Weights of a small transformer language model: width 96, no biases in attention or MLP.
Each number is 500 + 40 x the weight over its row's rms, rounded and kept within 0 to 999. Layers, rows and columns count from 0. Numbers have three digits each. The size before them is the row's rms in percent of the matrix's.

# layer 3 MLP down (transposed), 256x96, rms 0.221, rows 188-236, columns 0-95
077:433477518535488543434392447414551457442502487539511538484542507539470533404483525546527464528477440478485527510533468496498539453620509466524525485500521467468492546515452469480476541554510482500498515531493493556494492535507469516384449534470517564545531496501510565436502546488485473488
094:485576458495441486460514485524547507531512515425570492498495523500517471427532570562480560559516410418470547497452419527548500520503566518504447462492597467489534487501518499518476561460473581487499497482529502508508549568465456467461497484470431482543455520556509531520532493542539528534
103:527508528463449501491535481545503469486502507605439457565472593467554507468482542507511471419509530512455523500511587475462476455486561526537498494417513499476552504425506572628506527511528492526530573474528555517532509500477551502444518543486479557495477552536506481537546469520467508528
098:455458513462456514486508505453560513452493523610516527509490504512441493453531459529565544514478434496501435502532441556500491536420498612532513481509470455538493442439507443513548461508536526592513516477453529552480424553548525490528523514530437474535516571481468500551508502480507515447
108:553513573572588519556607511478493478496520467531556541450486554446474487505495461487512483525503525540516456497547486543549481459613533452521485443446534528526497518446505504544516524442544516475447462487494474504543472489515504495483478387503472539576504524542575465523500467494487490568
107:482484554464559572487511452447501499544489499473531499498502519547499523505523506455432525447415464481479528443461553510549460439433463427575489512557538498533526437603582543507469534537463528478434459461485462583486488538486512481549455535506473455534505488501516488532489503500552424524
107:499534506552543547501493518452561585475523458543479485511472429454519452454467524524479518431389516476435461482535475521536506552524483527465529494451482526491444476487473504531448476486447548471445536513544560543477543497478509388491442488512423474537443486524538529455540459574500484458
100:559484515495491497487463613585454542536516567454508471468501517385535481519568463503497569486528546525518521556453478505447490483447533465517477437486515549521463474496530542544546510436521478508527469514486535607520504429514450545495496474526527530537491552486511443492460534471585484475
091:386513481503498521510499489440502471514493498422499598499502520476486454548575570442504495514441475469511511390483493487457441523528476500544450434495489443511489504457499484527483513528453513499434380524502447422512491485492527471521523552572523498494540493514470533526441501488578520523
101:531458499516451522526449428514360478514468447513510498485466556618522556539508468461435504443522512442407469556493494489481494460469454509537455586534485496502545509475452525438523528522560492545485509552466506514483522531505493536568539532516509561478559507493515472518513493514567483507
094:465548465453427527546502543574516540458448566506521543506551475403541453547542513463521493523445534512505497528480546472585542581480526542574487428578521477495522470600463511469509512482468477477460411507456521498471474452463496481493484490516508531466475466513515515444532491525526513572
084:458467479579478507529465507478473451483508517397497418485497540458518522549454429465485540537530516490506489558525508511473492489398486566552439577542423525521561450432558461566589479512465504531528521514523440527522484497458500497505498542533529484507499543437444532529534491457517468516
105:493493533515489480536509508413511552405507491557494485564543478562524514482525481441498499463512444527496466501492523546565494491581497570450487487500473488550509489408495403544459496543606493515494439495515521519539458524525519535466463484508454516542522548600502483508560529499564471573
089:474568469590539519427495425535487542550492510505470510523528451446507454515469523515560471556505438527424381482494508468475446558540422505507488461532412537498485506538429507522485531502501508485480517537521537491547522491506450514510519560488590469493575437517508548513496487485439515489
100:479473489560480523514506439538570540503476491535546468553558475567433509543517510477431440505490531507482538595426521489569476441502514500459484442513538439514479566496426510550515530448526485519564450476456567553542502507514530453499464487508465498549508507537494502557587506568492503567
100:491490499525550455442533516461512531535499474476526427521481407522492482442507545489483506577519487592502494476469505481475522532478503501509454566451490449467503431448509511416533524587515617533566514502530501528427496495548459425475487405476495520510523473460451480516543454490463485540
106:482509493504514529496486543509547503500524548512488576508493492458543497501496469460545525573652566549513414580489426510461483510455504532453506460451514532467434472516410450500526459463495492452517549461442472551499505547524446501493518514436453516505515477486439486522524447468474486428
105:523546522586532491473521501576508560480531519498568485583486450529494503532494523505479501538550496469500452542465493585502554481497460492476518442531525446529465600564470504566524481506527438494501526514502575522532518457500513451514448490463486552600477562548485471485506526568469463593
091:444467506467503552508432490544520460473514555526532517515503514484460542440486486470527517523454535506527479503475449431469474526502499466543599476587547534536563454473543473468492452601490585537495513613463491538475434519531507533521521483501438488415511474449448521510483515447537479528
098:470561602540535518456574549503549491489477518467517550436459499428480463476498551445588505562530532496480536514520529504512509459580474549521452442463480523452482517499543425509484468424526506524517518531553500541458548503523509449503495557414476502490445456592446497504496526519495545494
104:530524453532547571445456426489598483508537492550451485476504537523510493511508473469581440495471478551492482542525541447506494549525565557511483533476487517448505545451519519527537462518492560514496388528454510391464519508497537485548519542435559462441490495514524466498475453526481578481
106:456508520543464430516564339479496441532528491553494514476508510679537467523432554492475489446483468478458454513528524529470529538506456542484440560471485470489493514519479522461550501540494468505519499514512503524466481547485504561562526497480515524517539513494518523490511544444504464494
109:504500546495496498460559543512543500499503533545469511531493607491454494489466521513428478456495481555498476534539539491520508552503569501410448482470403442472454535480548529507495476500550574440481489448542480474610547493473587495500492476522464547564457548508499483494507595471509516533
107:528565494450460515468476548552565559555452539478542468457535545526555438513481531512410508469418482434513450412520496488447522524568520501515521439526466479534517515524495588463494494428480484507554517513484537508462466443543538534505559451516581491480482511536546458463488553493505461528
104:479542490518514496475551473517457585430522467501546514401535533539454527482493488531476493454481504496496456507490544595491537529528481475489516518387516513532511543526522421513552518546538505472553556553460496471428523558543520433457543530572530510526479532504543539528525482512385485498
116:549459445546461521459411439465467488430494512559501467517445488569438499544435424492523542494520535512537531493452495426482454446460507549537477466519508519485487507435547430448434523514467433514517463512495500556491488462542506562476508529515484463480453484439423520473465528551543483563
100:550486547496467506435526517524576458481425559508521486520499453491535506595480481441427482525579448499502525591484514498492494481517476448515476444488512464470447519493557542506505522552481468494432481432500459576475488479541500418445479480433464476561488480482399495508486481523478433469
100:464446530439518468494527553494551513485508482522520575460496441501455479513536509468509542531511524481487554504399511489413478488459478464476492500453527495605414430552536411605511526519512535530512469468480474431518499518466447492536504565512531480503551426523526434506541529469496490519
104:531486480517586476501492508524442497526479458492526459536494519552570529502532531594464534488528447417487527417446452571520523577526481423456475535502458496486546519548565498418460526530495455500482526447557491488514483465435478558531541551500527443454563524519546453519519500524463464511
106:481457504435513447550486518471502513462571578469531503473451539487510450465541452515516462476485551550467418454559479490481607609455481434502499516533518485451456535501522548514505542554515472463470556519512438474489531491524505456532521440494525530524475515447579571435505505444503470511
090:478513471511492534523514529434583474590470446545428495521506471523528514483452537526578463472495488488485485460567494548490463490441505522474514530447433483547514491570519464506567449502531454446521510428457404495454476558471508486441499513487500510457563512491521468624479495433523506508
093:540442528498446494615448491477481482494462465559442573476519453542442498468458507511526443437553444549491476494477516467512546479489461528532519552450512479487492514478483479448568558553574481473446457516466486465528479536525462476494466543486432561505458485445517576479446539530523481580
087:527497492623533524551586445526570542533487509482508530510595494470465442509470491578535445512541530499460588467519495516501496529519510547502403509499489535465503540497405454470512525473522462546543416489560484431550495546533511488471500488496546477467533426497523495474486515522486484535
084:548527526494539555576556469450408504481556438493451445461521492461498494492431451448515448511475538525567545533521522490494420529434508495501487513452511567556508489485571440453475446497498561559540503483540504525502463475538514540597499520497467541500465519519456507554463512506515423444
091:558473473422424479454438504455493501525582493510451473466614498477497540434510480429463480467512448539557483516516481457494442519530506524515498515503509528555427434517526560490533482443420537495442472468498472514481532524582491509501438407515478573442502504495480470465472507508477477477
097:483472518451393461543497498508475522568475484501445461411528494577475445440465439484509459545580571480513490572543487496539532496460581557531462512442499544466506524521445481482499447464509473429527481481553546474513517449491474492442487437470495482501524517507505403478525520466506554507
092:425465563470491468572448505409431505492431496510512525617443475507444517517464453450489497457484477526497495509459517511532528502438516501495427525469520483548452477424505492427529483475500513515545500503507503527504463460455518558528484566580598517477511556446465494527478509539512449545
101:480508479511495503489524522496454540441512513478485502514513482479527471470484532470541509599519569512550431553584476481461497547455388518458531486474544492471543532451519580490467465559544470540500507470457508498437571483523545483576503479516465574548468471475505414556453567529559475507
104:490526457560503528500547664477596518514533491455551522488509554384519420487482547466586507507534556529482496448510467493487469513452503441511469526508488500478497504516531483529498498498455489502542504511516493489530535534455479436410443549454526532548469462533536476464533478452501488516
089:539483485409521579491488534555499517543476480528506530463426513421505505454535487432464483474525555504544532438531498519454513489509492440499540525538505522526504400478472512508475429500481445518448467473571486488448483511528534569449479518570586523458513443518495417489444492422492477458
106:518501497497501503544482476471518546555554489479531514493535469544530583571489444484474508503513485506556561589451475493507537483394481488457409536558508505465597490536472469544544453547489513474555515427516526521559569497489432492554528581550480507456503469535457539434508482491490495505
095:495486422471536486515515445515558534519508469479453464486480497523521536540542433560570450508477509468479423513560482532454524572486581501520552519488511417534533570488566444465456428588484495518526508533527451529454486527542529509469436504481517457529527511473524502525468519397497528433
098:462501491536470477463479543459510461571548505468499487529504559535564530511460416502553478540552486471494491540471484471454442484566507557451435524470470450547444442495514506446443524495515472545513542496529496492523466469499548565492473474486565598522506488451439507417544591483552437497
094:533538434497403552514484531549500487488519490498448396498539486455481499515414439530532480520501491444513461511577473533527548449592461499508491563457496469547472549476427468476514512523551476455526537501566512520477484524494460457558497496438469554481410483459442510518477460559502511470
094:457466527455480522540528480501453529504465424505510502526557460509515471517558443503509536430514477429477465491394536498492441569508508546583514541458514531520460472465521562476444529509497589534491512565516493475427558445508549542478487529537499503549510519506505419474434467509560511579
104:503503508458561469472514566552539478548484584518537480523524453477520471476562493517512486517550526466453469541462564494567533478439528530496559553495522421523500583524471526531523429514581447473463477501540524500478515410470456432444411529555462538486502494518491550434475515541487527510
099:502413470457572464513535489524451584513513500531530478450534479531549503560488469547494468496559479501498545527515481519513404403454492444488542441459482577532473488521538465511476507527548495514492508476471542464482540492477580544501387504499513472489497528451427445502556520483586480469
084:450399467434526460496400501501484510462480556506491513458454484490537568489502515475519489466442510543519529627484563549528552514483537463516559468459537433583436461462515478473464527496480478460478507511474555562448495466524518488523542497539487536467474482537484545555520466456426483507
101:505472518488430503487459542542463516488450518546584456460481508465475510508459457439481466521478513465501496476474512468487544534560507458536469413474498475503485477490483548411513485457538472595592462490412513483510538511545591567503499500553474512543515469543520490509524631546517494497
# layer 3 MLP gate, 256x96, rms 0.225, rows 189-236, columns 0-95
095:498523489488447454526510453520576479474483511512537466412528465502539414413561496516515556511514481444534506460440536527479522541470492608532426524544617490471518491451507550574488521486513482513454473445501464517488528566437490538545462460467545443538473526509489447491511461506489489512
102:500542540423470540499492538516531490463491488525485493497477480507558509469511470501501573465534525485441422439439540487452517504459506477455559583505427480494403504570525371525510529494483574499551483494510532475491463515512474494492549515523532375468552526491508547548443522496533492508
094:578413430500451462497510506624566471551443475514477482537494521488521410482568528494547535497517545415546552476562483556491452520504509516522506495440509565468475517485466485457491518480460512506543522467502547522496544500550520501405529536480554520467556508504471554510471500532494568473
107:510481495550506513509579452556500511532512511450547480441520436539538505468524526486650494466555483531434489486458560511483520496440474508529507548483561590508477484509518450491428522470469492543525513591563452520549535504520558483505525463475558488526509544549532562468445460490497537517
108:504503493457460480519490556546506505448447422515545548617455529517498529490534494549473576465478497485515480532541473548441388551509541574457514504529459561448538514500450555480491518463471511543502541521489515517517396501489525560480525452468481481519440585506478506512479434518474516540
110:490515493437480460423483563564486508562540472555492544461495483453507493476569580451524560483467510521486481462497456409497542515450481492485503494452481493532446469559574522505432449507476474611547513522497505478492507498489581398488528516481503464502505492483576488526512436549524564511
095:414584506483509510484539527479556425532509515543496485565504453512547378541528448517540479499516529490511489453482501530487494549543509511503465516471484491472504495443526480538478502455541509484488541562574430515392463544509520523534542545548460481520538531461495502573470556419419495487
095:481558533487521541465455556502507451493476480559482543555423476509447505509494461496551541525426609489509539496509547526518462496509457466432450523582500410536461547514594546496468468487524527559479489395520501509508489442544527482516501504605529487489487508508457446505476490498540501468
098:501479512478541475454549503519626481470460554563503493478468443502477460463515528505556543498421553528631530417538462500521506513537540501463529460510538505463452424487508506559499461490496518500517515470514486564555513517497511489511472421515481420544429513547480499500519490429446477464
100:498467558513498508454535479497497536518499497463501513430466465545538480449529475484576597488472531496438454575475523492459469475506463517535553505491513560459476548404596417494452468498480513525527531472478453570478530492506528483438545526517510454582500556493451502488455497548550413479
090:533598530490544493443474553456472534484514541540504535457506495505478486503497558535531480483529521469463570433491481494484544469486569490365483417497555502497456557547432514559419487497509449492449544528465465536500484555492445458410529476527510497498498521548525485465451542534452501501
105:488545519506489565486487493593548502458508452516520498495481492530533479445518553456494521524554500545537512473539549530487439511425479499495485515530586488518467559552553495482507491428379506447510502526522551538549558487497433538487473455496557565566491467512495377533491501548476542505
097:474453436497495511466553535504536520514483458470549504526562460391455532419488481482479471497508442532578544604560521532514411518477540480509490528453498541513587446420425421496510557521521545504469567445517534514526496479462483478525482506504538454501494451521501517532490503522478458510
100:506480485486452454550451500508544489480539525548438613549428468538517440496538566499505541495576533486446505490488465533576569524430475551507469594504484480464523501448521424453445446510471486514560473536503509461543500520502505529419521571520516483516535492449473531489500501503531571511
104:474526492472408573470475522499521519552476554517447499521444570496451505530506514513495569467526530513475553499533552495453517452502498523564401565507443555451464561496494543466493519461600499458568503499502537454518509504492557482483500509562542522479577479555429505535459490529490562446
100:495546464573515476488575500623505537521500504506558482586499522487578469466508511474527536510616579504514403564563439512524550537495453534461448517397501486500512509509463482523515499456503545473504513492519486471521566493440528484476562514482530524519489507507458496507474467488459551488
108:523467471477555527533484528497528471552373500511629444498478526422544486485474427460586547518515594500462491469385524549489509503527562490484506505520529556560475467483519504468460469457529564475467552521561479479479484510500485491515512479477470471523488479529486539540482473521493542533
094:460523449442495525591519474484567504537381511502461553538487562551467549479586421527481491467540530461474520525442476548440436495476546511514484449573505490463552500462528475493513524522558535502464504458491494549451395525478535502535477508529484440502504504503450481521515479500559441501
101:473443515486475481526524515549542514526451447459484528477489461527500499492502517411568479485507540519561616549543535522542542485542482519520478479476501547468456523491522395476477453482589527495489510495532520503463506508506474515565465535467522446474512449577382465515433572524483563491
099:513504531524508545465510477658492506571543546473464475450504475462506516532583512461534528556515509531528560484543532457521473490511539528434447553477490547495510480478507490497522470484471531538532485548547545508502550438508454507450484532569547504434448474527405559511522492533431548536
100:438536473565495476527516463481489467560513488469486513411545542498511415481512497471528536469449526502457477431456544558479454554497447520485435523513411478530493471506516420507517513496518503572517450498536493523433414528500528520561505409526581483522484588512575479502509489479462496531
102:521529463563500481535581532530547459537466475593507482465443460491530484548576456447483480520517499563494500447454540537516532518458511572572499452481526550507496519459459509564491517424424495488588419506561503513503509464464544479503483461452511514475530572538481483562504469541463545468
112:533468445479577561506494514471554507561479436519590408469464456482525499460503499451578510474476569529477508450473527552491486466511539541573480467485492473494538533543455501501493481417467572484433520472530553489445500495519497523481521520566485503491410477525426552550495541503546453463
099:476536502436513432494554554558458492520532514567536469523507521430490469465539445459538471544542550489476528464480536506501508560481472499504453547463500572528438490468450478475573513438517557478454514545546478488427553505501592456452485535440540503555478467489519525610469481458519507457
107:468578503458512449463552526607473562556533482465499456530567541514514515489528593471533484482516486496379490479559510532465517575514469515470510553499485550513508476480460461431449515493498552541495521519560494529477435517465502494441506476494525472603515557504576442492512514506526480518
097:474459533534497492518570509569499539565513449460473500517521502515537456409545537492595622494473554473482490501571482514502431516508487549550456520471500554445455440539447476547509446451485482528524457499519565523571538426462497474457515497507479498559487489529479550544481489527472443505
108:487445521465564523590536551515568471531431520526557512457517446477496484470500499435627525500537511475449597571447496503408524496490493511469521491468535516481427459508497473532491438455487550450499506452550504508519501528471477521538496534488498465453496474563456463560559527486550488481
100:477532497525510494544516543576531445588505469480511414524461496453489506556532455458483536499560514566476491417513520497586553536443500511462445491446442436511521522506545508465515487443554531503476516530558535564515467501513473437467486528485540486541489538579606514499463476528536553493
104:523514524505478470533570520547529565492529473512508519591447516542540487462520602518525524424522521515583474420589466515450484574488482531452463496474494558511429441512484501492505475492439507521521453472543499454536532497452494483411468495471480419573526505527533493512466565508535506526
091:454480495496509520514521505569511504452563510511557423540420530560600478436542496525475530504586476463533480536595547500482462461560520499457518454496528607499478593466514507519422516491560523471520479466548474534488516481513536457501533471451536481528472498502495475464452510502481457431
092:510448527479460534488506514520486517549506425477506479541520508535536502547501532497529589517499572499527558475585435509515443545402475531447427480479526531543522540463444493517478464438482531551514434490529514478526465547428586457498516490488502447567566513539422450523525538543504519508
091:466468465510474544399538516568488501520449477493505534570500438496476535443497547522468478516532528464536519476620482528513541475504513526529493476473513580488486470460504422462512454508514530550531497550495564441480426490544439563428456484543539518464518501547446493535505492485530585435
089:410502470514445501526437510455511585505414504462509514571448468436503427497521442520517538499517520492436455502451453513475557537507485568478488510505410482403501533524446462551510529487497482453490564496474552501467492490467436440504480527508503476521467526454480514465526540527472604533
094:578479478582483476559540528572493457595489510515489509507468544471467509518515405501483482501571588484488581475499500486501532441406491488474520477525537489450491581465517490486499437472588459461542518530516512515514515509451511543507465569531543518495524452515497491520444533514534552416
093:536509555511568517496520541524509527503501490549533495535416508439506529463514424540473548502512503433464519539493520524577503521551492578456540455543505402503493577451568496510470454408510476494443479498589454517484473516463488579523551550521500475492480562475459513505474452550550488469
097:502563514456524457579559485553487527504509525471495565532437507481580455521553490469585491581507452585554436558552517445519523529520485573483511491500438598490518539510474541462476447520551534457574524478472501543455565513503524472510519489457507495491493454530496549528492472500500436494
107:509475447507509445584515552514480476454541495587521466481472486472469516469459449447497477517486517525415477473429552516504484498515525570546492557523498544532435453429512499568542486496466510477540484562523498520452480494505581472495508480517493492465479530496456544548544388533438602542
097:471439518482500444476525521516543492487508483455546486588506581471481494479532581475543523499516529428495496496508474500481484458452444561500486493461437496482530431453514450494518537454520473561473507485529403550528514488504523454518453570525490527554449559570570572485526458517506595559
097:519462498502550494511562574524539477475463515445517541520480452550512479429534518439579515505488524506591483577449548468452437479474498544456451472556463530547456430470519497502482429433528529541471533497541460553435465574463552497497492481463511461582447525513471501468504473546496526482
105:527522452505552500471532533547521474572535455445482535487510470548517472436555549439529455505530552480516451498530542471526510514460503515486464551524484532484462468420532510473565488408504577618532520490517471467491497478505603455494464432465515482539484504536503545505491451548401496486
100:524544481477520552465517482542546486516496505535562469529467450527523400592531478455484536515456511475520437540511475532532462481446487575539525464512464530469483484421490429438493457517445472562503542477510421547496437530555480498440558526508567527541532488500493493500491421429441528484
098:526473521410493490524527434551502512512478421501486494562440469503512449499585545512484561506580531476467471456543480459514483486501489588489387501528466550510440466459511515488481516514418566562559495462518491496468542504508535478409468536481506530562511485552447432520481480533494478487
095:492566425491472524524518503485516431480538508535506517479497513526452516601462444508484434496538536540533546566488498518476498492518540506547489565438541516514465536475536450515502500561562490487518517482504526600425428488504516464496462515478465524464414524520432485527492401473428470417
098:518449483443434457501485477578500442454423453512561532512472515602529485471527490503466553490533503492471466474489585586513452492419504524507433553465521465529521547500473492442542560512507552481512583547519511500499517393467505553502452466518524483586497512493477494479489488476504499555
102:539519439575554488449556518470530519540486505455551503439531474429548469461588451500583482530531510520484515534474534502519499494423508627577436515488535528495554556436451538535550500465514569527522523518547493481539499532468515462464477497470466481511491458457445496505506461550525541493
102:543522503510442479512473500504449516560471472445538491530514472490490464484538559517635555542457492605478516485525531567511490545447458562494486525453466538534445532464491411473511533479469462464604524471547514502526447514458552501517479530449520513494523555577513496510543455468477510547
094:537470484509528493542482481535542522553484472451530535484524484495479508535489458429480552454507555480525546473457470488477488506534481546607473533477484482479488434477538461498529490508502625529549401472531423509425461471544530475560446496537478499477538505508475384548522527540552472547
099:480433517482532453498508525503522488493475466504525503554457502469571535554560494448506561533464581536466582548473510509448522499470512625478415600539475481488583551499465514572490465497456565498538512427496465483449496450475527519506456486505508490485476465487436470549471507534515464498
# layer 3 MLP up, 256x96, rms 0.236, rows 189-236, columns 0-95
092:499546536473557542459463466516374516503466438527555524574443504472459497565494541507509531520460534515476533510504454474519512468502509459523533495422367498502464531522546456472578481496400467528502490566525500456534498498569516514462519543517465500495556518568536539536518470479510523527
105:500503541485504510494518494491475465488447487497478514615449508545436513542457535460506537486457496620570528573487435481506479560535535511544504515478536499516578415518471551457540508489532407534393476519503521506470537481491487529492512584512451474517480430470549440481501504486477501479
089:464517581506611556514499510439479555503473555487525545466536514478527503538479484440512522545430484598522460553461519476577483479524448495512484488547532437455431513474533531541526405517542452506472519541479501544541460502457483505579494504478423487493462512582526496559476495508490471471
107:530500424553477473530520534488546452512459522496433445518521459575610540464478535534587522477504456559476419520454485543579538481487467530482506507490486544509465505591526448501479460497540490509515530494501470505539538564427454519504486549538574509461532487522502526490494552504549580446
103:469503525522434494604575531519525503508459521535408489520562458519477500435493498497475370474491503481571505475455516467520450528535500488565517463481512475498492443465494508485540467474441551564547507569506513490559520459515512591539561460564516488483539489514443511439476519527530471454
111:492499515557522532538585500551487404439498478461467453506505502571511525454496490479473496476574515549540528500571517518562505444468405523589471486567483593500517484497431500494521546428549532535411481489477539500518548497466460527425500547512488504520501491499476503478422531501462506475
095:513485534545533447478557537512530532500477446532490507441395471541512575402535518481503534526432511529466519455457539479520477521535522563508514452508473504466453536496570522504515481456498504516571462454576493495529577514437563502443495525524509468497445486562455561511531419574507491470
086:501489478462473421514513457530538501507493557518511444499536499496535457511511560478438451487589399454498452458504465502415568513522498525586539506462489576437513416496420455528521514515487523521554533575503484495463504498475498469500503561378521494479475517508506500455501518545515475543
096:493455495498489456463512476470617459476529562501463512510507461497449457452494554507548499535451490561607527441513404503545502457530484426497561451484473486492437423505450573534456441531455499485487517528486467519543518479527460558493501513509490390506502516498474449475483493439476506513
092:512523468500503533530494568499523482501526528503494467540407493479546583500402485477495520465559520474509550514520430483509577494448484474472500578471452413520535431505480516504446543555482510470459564559537528515488459500478433577529466456555532475455453522473559494431500507512521576523
088:576494563506521505508494547493536525482499555595522515521470529517485492469484534532546423502553475507527586457489488441439523508519443465468559394487532464500443478527428451483373465503480531471444449502476547544518451518479496482443464501481492504499517494539436488524529548518445507448
105:491550474550534440515545501594510508443538533447489482456507500512538507427534583467521541538571464583548506512566507536520524495462448520570498498456571539498467520519508483532465521462435542521517495527528531591522528467559543469479513489460548524568549468479465408530521535525520468483
092:568451501473477470554491478498550441495472510492524508506454566560510466533494493469510578485496618438543598443443448505490580412491486488473532455491550476461501525461586496526511486486511462493524519466542452500452465541513519523453491438506440543509419549491488506494484479540536551487
098:450468495471463451486455548496476422537467535560449512535473545507402445505513522529460504496556495450424484461530441506482529579548424514487526533515516493486512482422517534451505461528415536563517546492539455545442554464490516536460512537502503495475478497521427447466466490460537586485
097:548478500454462510555482492458512545445520548566480500541461517497503452502513415527504529422476463526441590531402492536472479460451464541465487474535468469497463569489551480558517523527518493475434505544522483532446418535478430588512455518492539472520522528463417508466522550509490543531
103:499416460484549492572455469453460519492509485431478536472508422578505521493476474455489503471467459549478535481526515455524484448513505531476530534606472492457441442504499536432516491543481462564552458510520478554507448553556459484474483536485501508448518504517592473511452515551599450534
107:515428495438505411532473514466562492471495520509543467427509532485512467531524431474457502482513536457578508448529547499456464509491579487520515530499499588523563483539468542499563533467545493479537514486448478531517464502472543470520470475428446497551404461524535534497553437488498600465
092:569490489534557466529536542539539499463490461455538504519491493458401504531506496538458459475571539491568562490546602536561525481484521544565377445511521508508464521426465557497530497444528477535472441498518498467564515450498525493504467542543476547556471543501493485502483459541487546526
097:536529493505548536491522501478448510521580551580528483464489534517539479513543367547466506516489477542468407441421493493461459510459520544425493525549449493537580479483533598485533497509476489521514507527505490524497473486494544483470531508462475536537495505436548529515579422500497443454
106:509509516454435447488513506425447494498472425462523513534467499592468485466459478459473467474576511514483505535444469536454478493485540459557485474527495484453482510591513528490493528453491489440447535423502414441497503498448479494558517527479545542533517481546574372500494509473570496513
095:525571491499449514453543467510549471464449518499482454515545503531451559459499489558510473525510499563640507377520476470464452473501488497489476461507469536472543454526528479497415513513543506453470587547535451560541505494488440457517483463533476458556447555502469507512512496491428503507
111:529491445532465430495481460488509533525473460526469449443463437482475506575520432457417505527563512560511553550501535482470531445484479515511522522485517507432480548431419500573534536442450527442522431483526536453503539475519547500544475433434480565460586501474494466520521475526484485488
099:480498515538481430556557481510469439441580515482498445532455458528432580559483444525522537449594439544443507539558494502509493478468502502511522571459493539529483491500528504502520521536497518514472483527503491484550586484528437438522447632552477544449481491492502553517510540501494515503
103:517457479497484510539496451415543548567500474454535545531508502495513545472482493488496513520461522433499493507480495523535474489515568534527406487563478469497548524486576544450693563498529534488515448485466503506491471495536519548528436488548494462506467495489493513492575560551503495529
111:497536528441527460522528556592445529501515575448528536561476435501581465589548491518430453497524477432505464478492536526552518584511532477480451483484515432478524499466507474540574539596479488479543450534505489483466489483482494515557544518454549506486502485536533527474452534427527471482
093:472522516518521511516514512451479505533504528509473442575503450559498466450516551490511508447489509509549491500575575523565490481545464509521521438478488589414410407567444486540540489528465453462513432473514567484562523453471434482484534534539475478543470429442507550489536513508510514481
106:499491497561428476413484462519382532485545458518438503568468512533514486562498528566432507501446524513572436456563466472601473532532505497493471533478448465522570475497524475476546569549467511492512454541445555562458500488522542491451519498545517498498520549487521495445501462498515496523
104:521547478543488516529467511533467448549502432451536415490509449528429541536479502503450547439589503493510515507588477499565541492407564477444520513447515445480561530562522521480530528484556473485500516477474544526523534535498435476499439528449487569558469516514582547485507483471513545490
104:492509447533515429500544538445481540574527452506564496539428524531569493484495565487521523528502519551511537558491470538469565536520497571521436464523593570472492527556468445552504452483553513485517494480547553486519566424460474514443462556508491485548520488510489479542525551564441507537
096:510511560410456454495533483488391462540460468480548482521543413441495473443487515492479520516569501588536541555434588473462552486497474532525537542536524501516539515535511523475470511499526505616490536496486492503522514487505547549514515535497495516536466506482475614535564529519497515539
084:499456563511484531454496494507483480567564436472483446507491517525515521501443549497512552509539533492493610444541425511573460495390441509449455495469533524541541553487405528477487492460532515536461450452520501465509466512456548473516499533470506465551559514525432447494506542563468523532
089:496460395509524483426409509503459454485544516542490461474498533568545510524480552516499564491455481485531433486470503460451562547508486521462513440476466499529453514573465513537413519536442488468504424553487481514499544549492453530455547545454500481602503530456542518514556505460527526478
085:438502517489422507435461448464470557497509553483511557526557513449513494486519512558451567530500510434382503401501489511471564546539493461523465483511491481442533531539463463539489531532500450448511536495508557496495497466504462412454508501510538431514518478490514499483565452499445597496
091:529458448526504443512562550566541405476457566442524561487475527486507487497531471583483475514586517464559592461522465498482555484477500502508522426493533502437476519500510548511465438512509476481520570536510468469540560496495481566486521553500518527549553544490444456517439516464559511448
090:465474487440455478365458511477453534498475491498502508447498535455419522555473524485517581522431492558443542449456474458444480488550486424490475523446518503602437514560527526517464534466501495466515514568465514531487487494566497463468530485493503593521519459517486473503510453493452484527
087:515560523441516451417432498430483522496546537527526466462544520487467503517528493500489524520481491501420489534418489498509511502542539541435545496513503417493486596601514544514477530516482449443459563538495449516491437438563452504521561470498450505564464508506531515485544476507433482442
101:484433474510500511544449471470536450537491483567497531457476451513411467504469440559442509469476475556382489446445522573541510463512517479485482508493479485503416514487554480589508538519511453391480455499509504531480436500513558492480513518536502453435527507534552483535523464538459535542
094:506584491485526511521487530486466507504473531537524482452476410520534483536469441491491497497483505560496471493479524493502523541562564457495500529509636497512479558547475561495444429513532546457480481512500574469495497485532455517481548470527523492483555416439420399489482556525510428449
093:478557456508503499524471440484468527531526473546468450470552556464507499572490569506472495496487529443404440411582522493519551523475509494524503579535493423450560545488549499481518550512478469460502498525476502465519479453457397463461515492532510515497564479515600491548528486457499551469
105:471511498477514499476548419426480501507505559469504461568485571454427489518497501537535470425549511475420571494508511484437456440567600559579554501515486548510514444494510511515445543515514472470475463479514483465487440436512445518420545506507505539486524504498537415497529536500503535490
099:481463525452583483580561570473497532480480485367442481416526551470532487505482503539505510417503480562432433516469483467451547545557500505508539468468559476484556525540523479521450488572513540507520516521533485501487450500490515528556466448510518499531457501528447485518460530503589490488
097:494476550445524471506515416503485507534517455455494505550473498530507440515512533523499536484564486467481461512516476459507474482552519541468326495549458523558486461477502516475478522549452529507502498437466460486465547490504524490411441539448505555596493475538456422461529503526479438514
091:447508507525479446381477476507573530482485555516504570489424531492520496467523498546477503483460453510433493501423444522449483548452559503493505455550504465445482536546510458569487472527521483509515508483498524498545433492529509498383472533577515465513529506548468521446555537403486503472
096:490494464446492505481561524497436537485547531521496492562565506496478521494502537504485365457600484516514554489613538503488572521520547536512551470461496581443442412435474497529469484494483522495499471466547526505514528537441523457490459439463556536514498542494489466506499527555469484488
105:447479529535475447523416445504550549514514496490495486499475494505523497521526583428520520482486552460559542528506489497505477465501506503487466498606457506462527482519420531426504506481472520534523451444462519504500516515556597558567484350509481496567477511517457481543475433505472496511
105:508523432468488516462402482502485447454544479488527493452465464437459482407506521477556550501432477506435514501429463477556501536487493513515543509504515456507442541502495555520547537492405465452502514565491510474483494455504484606465484580488529568469479531579507502519557454485539492536
088:476467502547471518551553474497529519525496491480553549528506489471494515514499471521483545500510506512432481459555481451484450442521556595500457519516370482452539481514468533481588482500509540472462444492514490414490481507462457468506378408488498481590507493473528472501569554518512526513
094:541458531503528465535513490530509528471448544527510458514518482492457482587487520522478498413518475526557453534536527488534568498490486497545446566452479478447557425576473529475595477463433538473493534480516514573458519453470518500471504547567521509451395439531409530529510501496500477497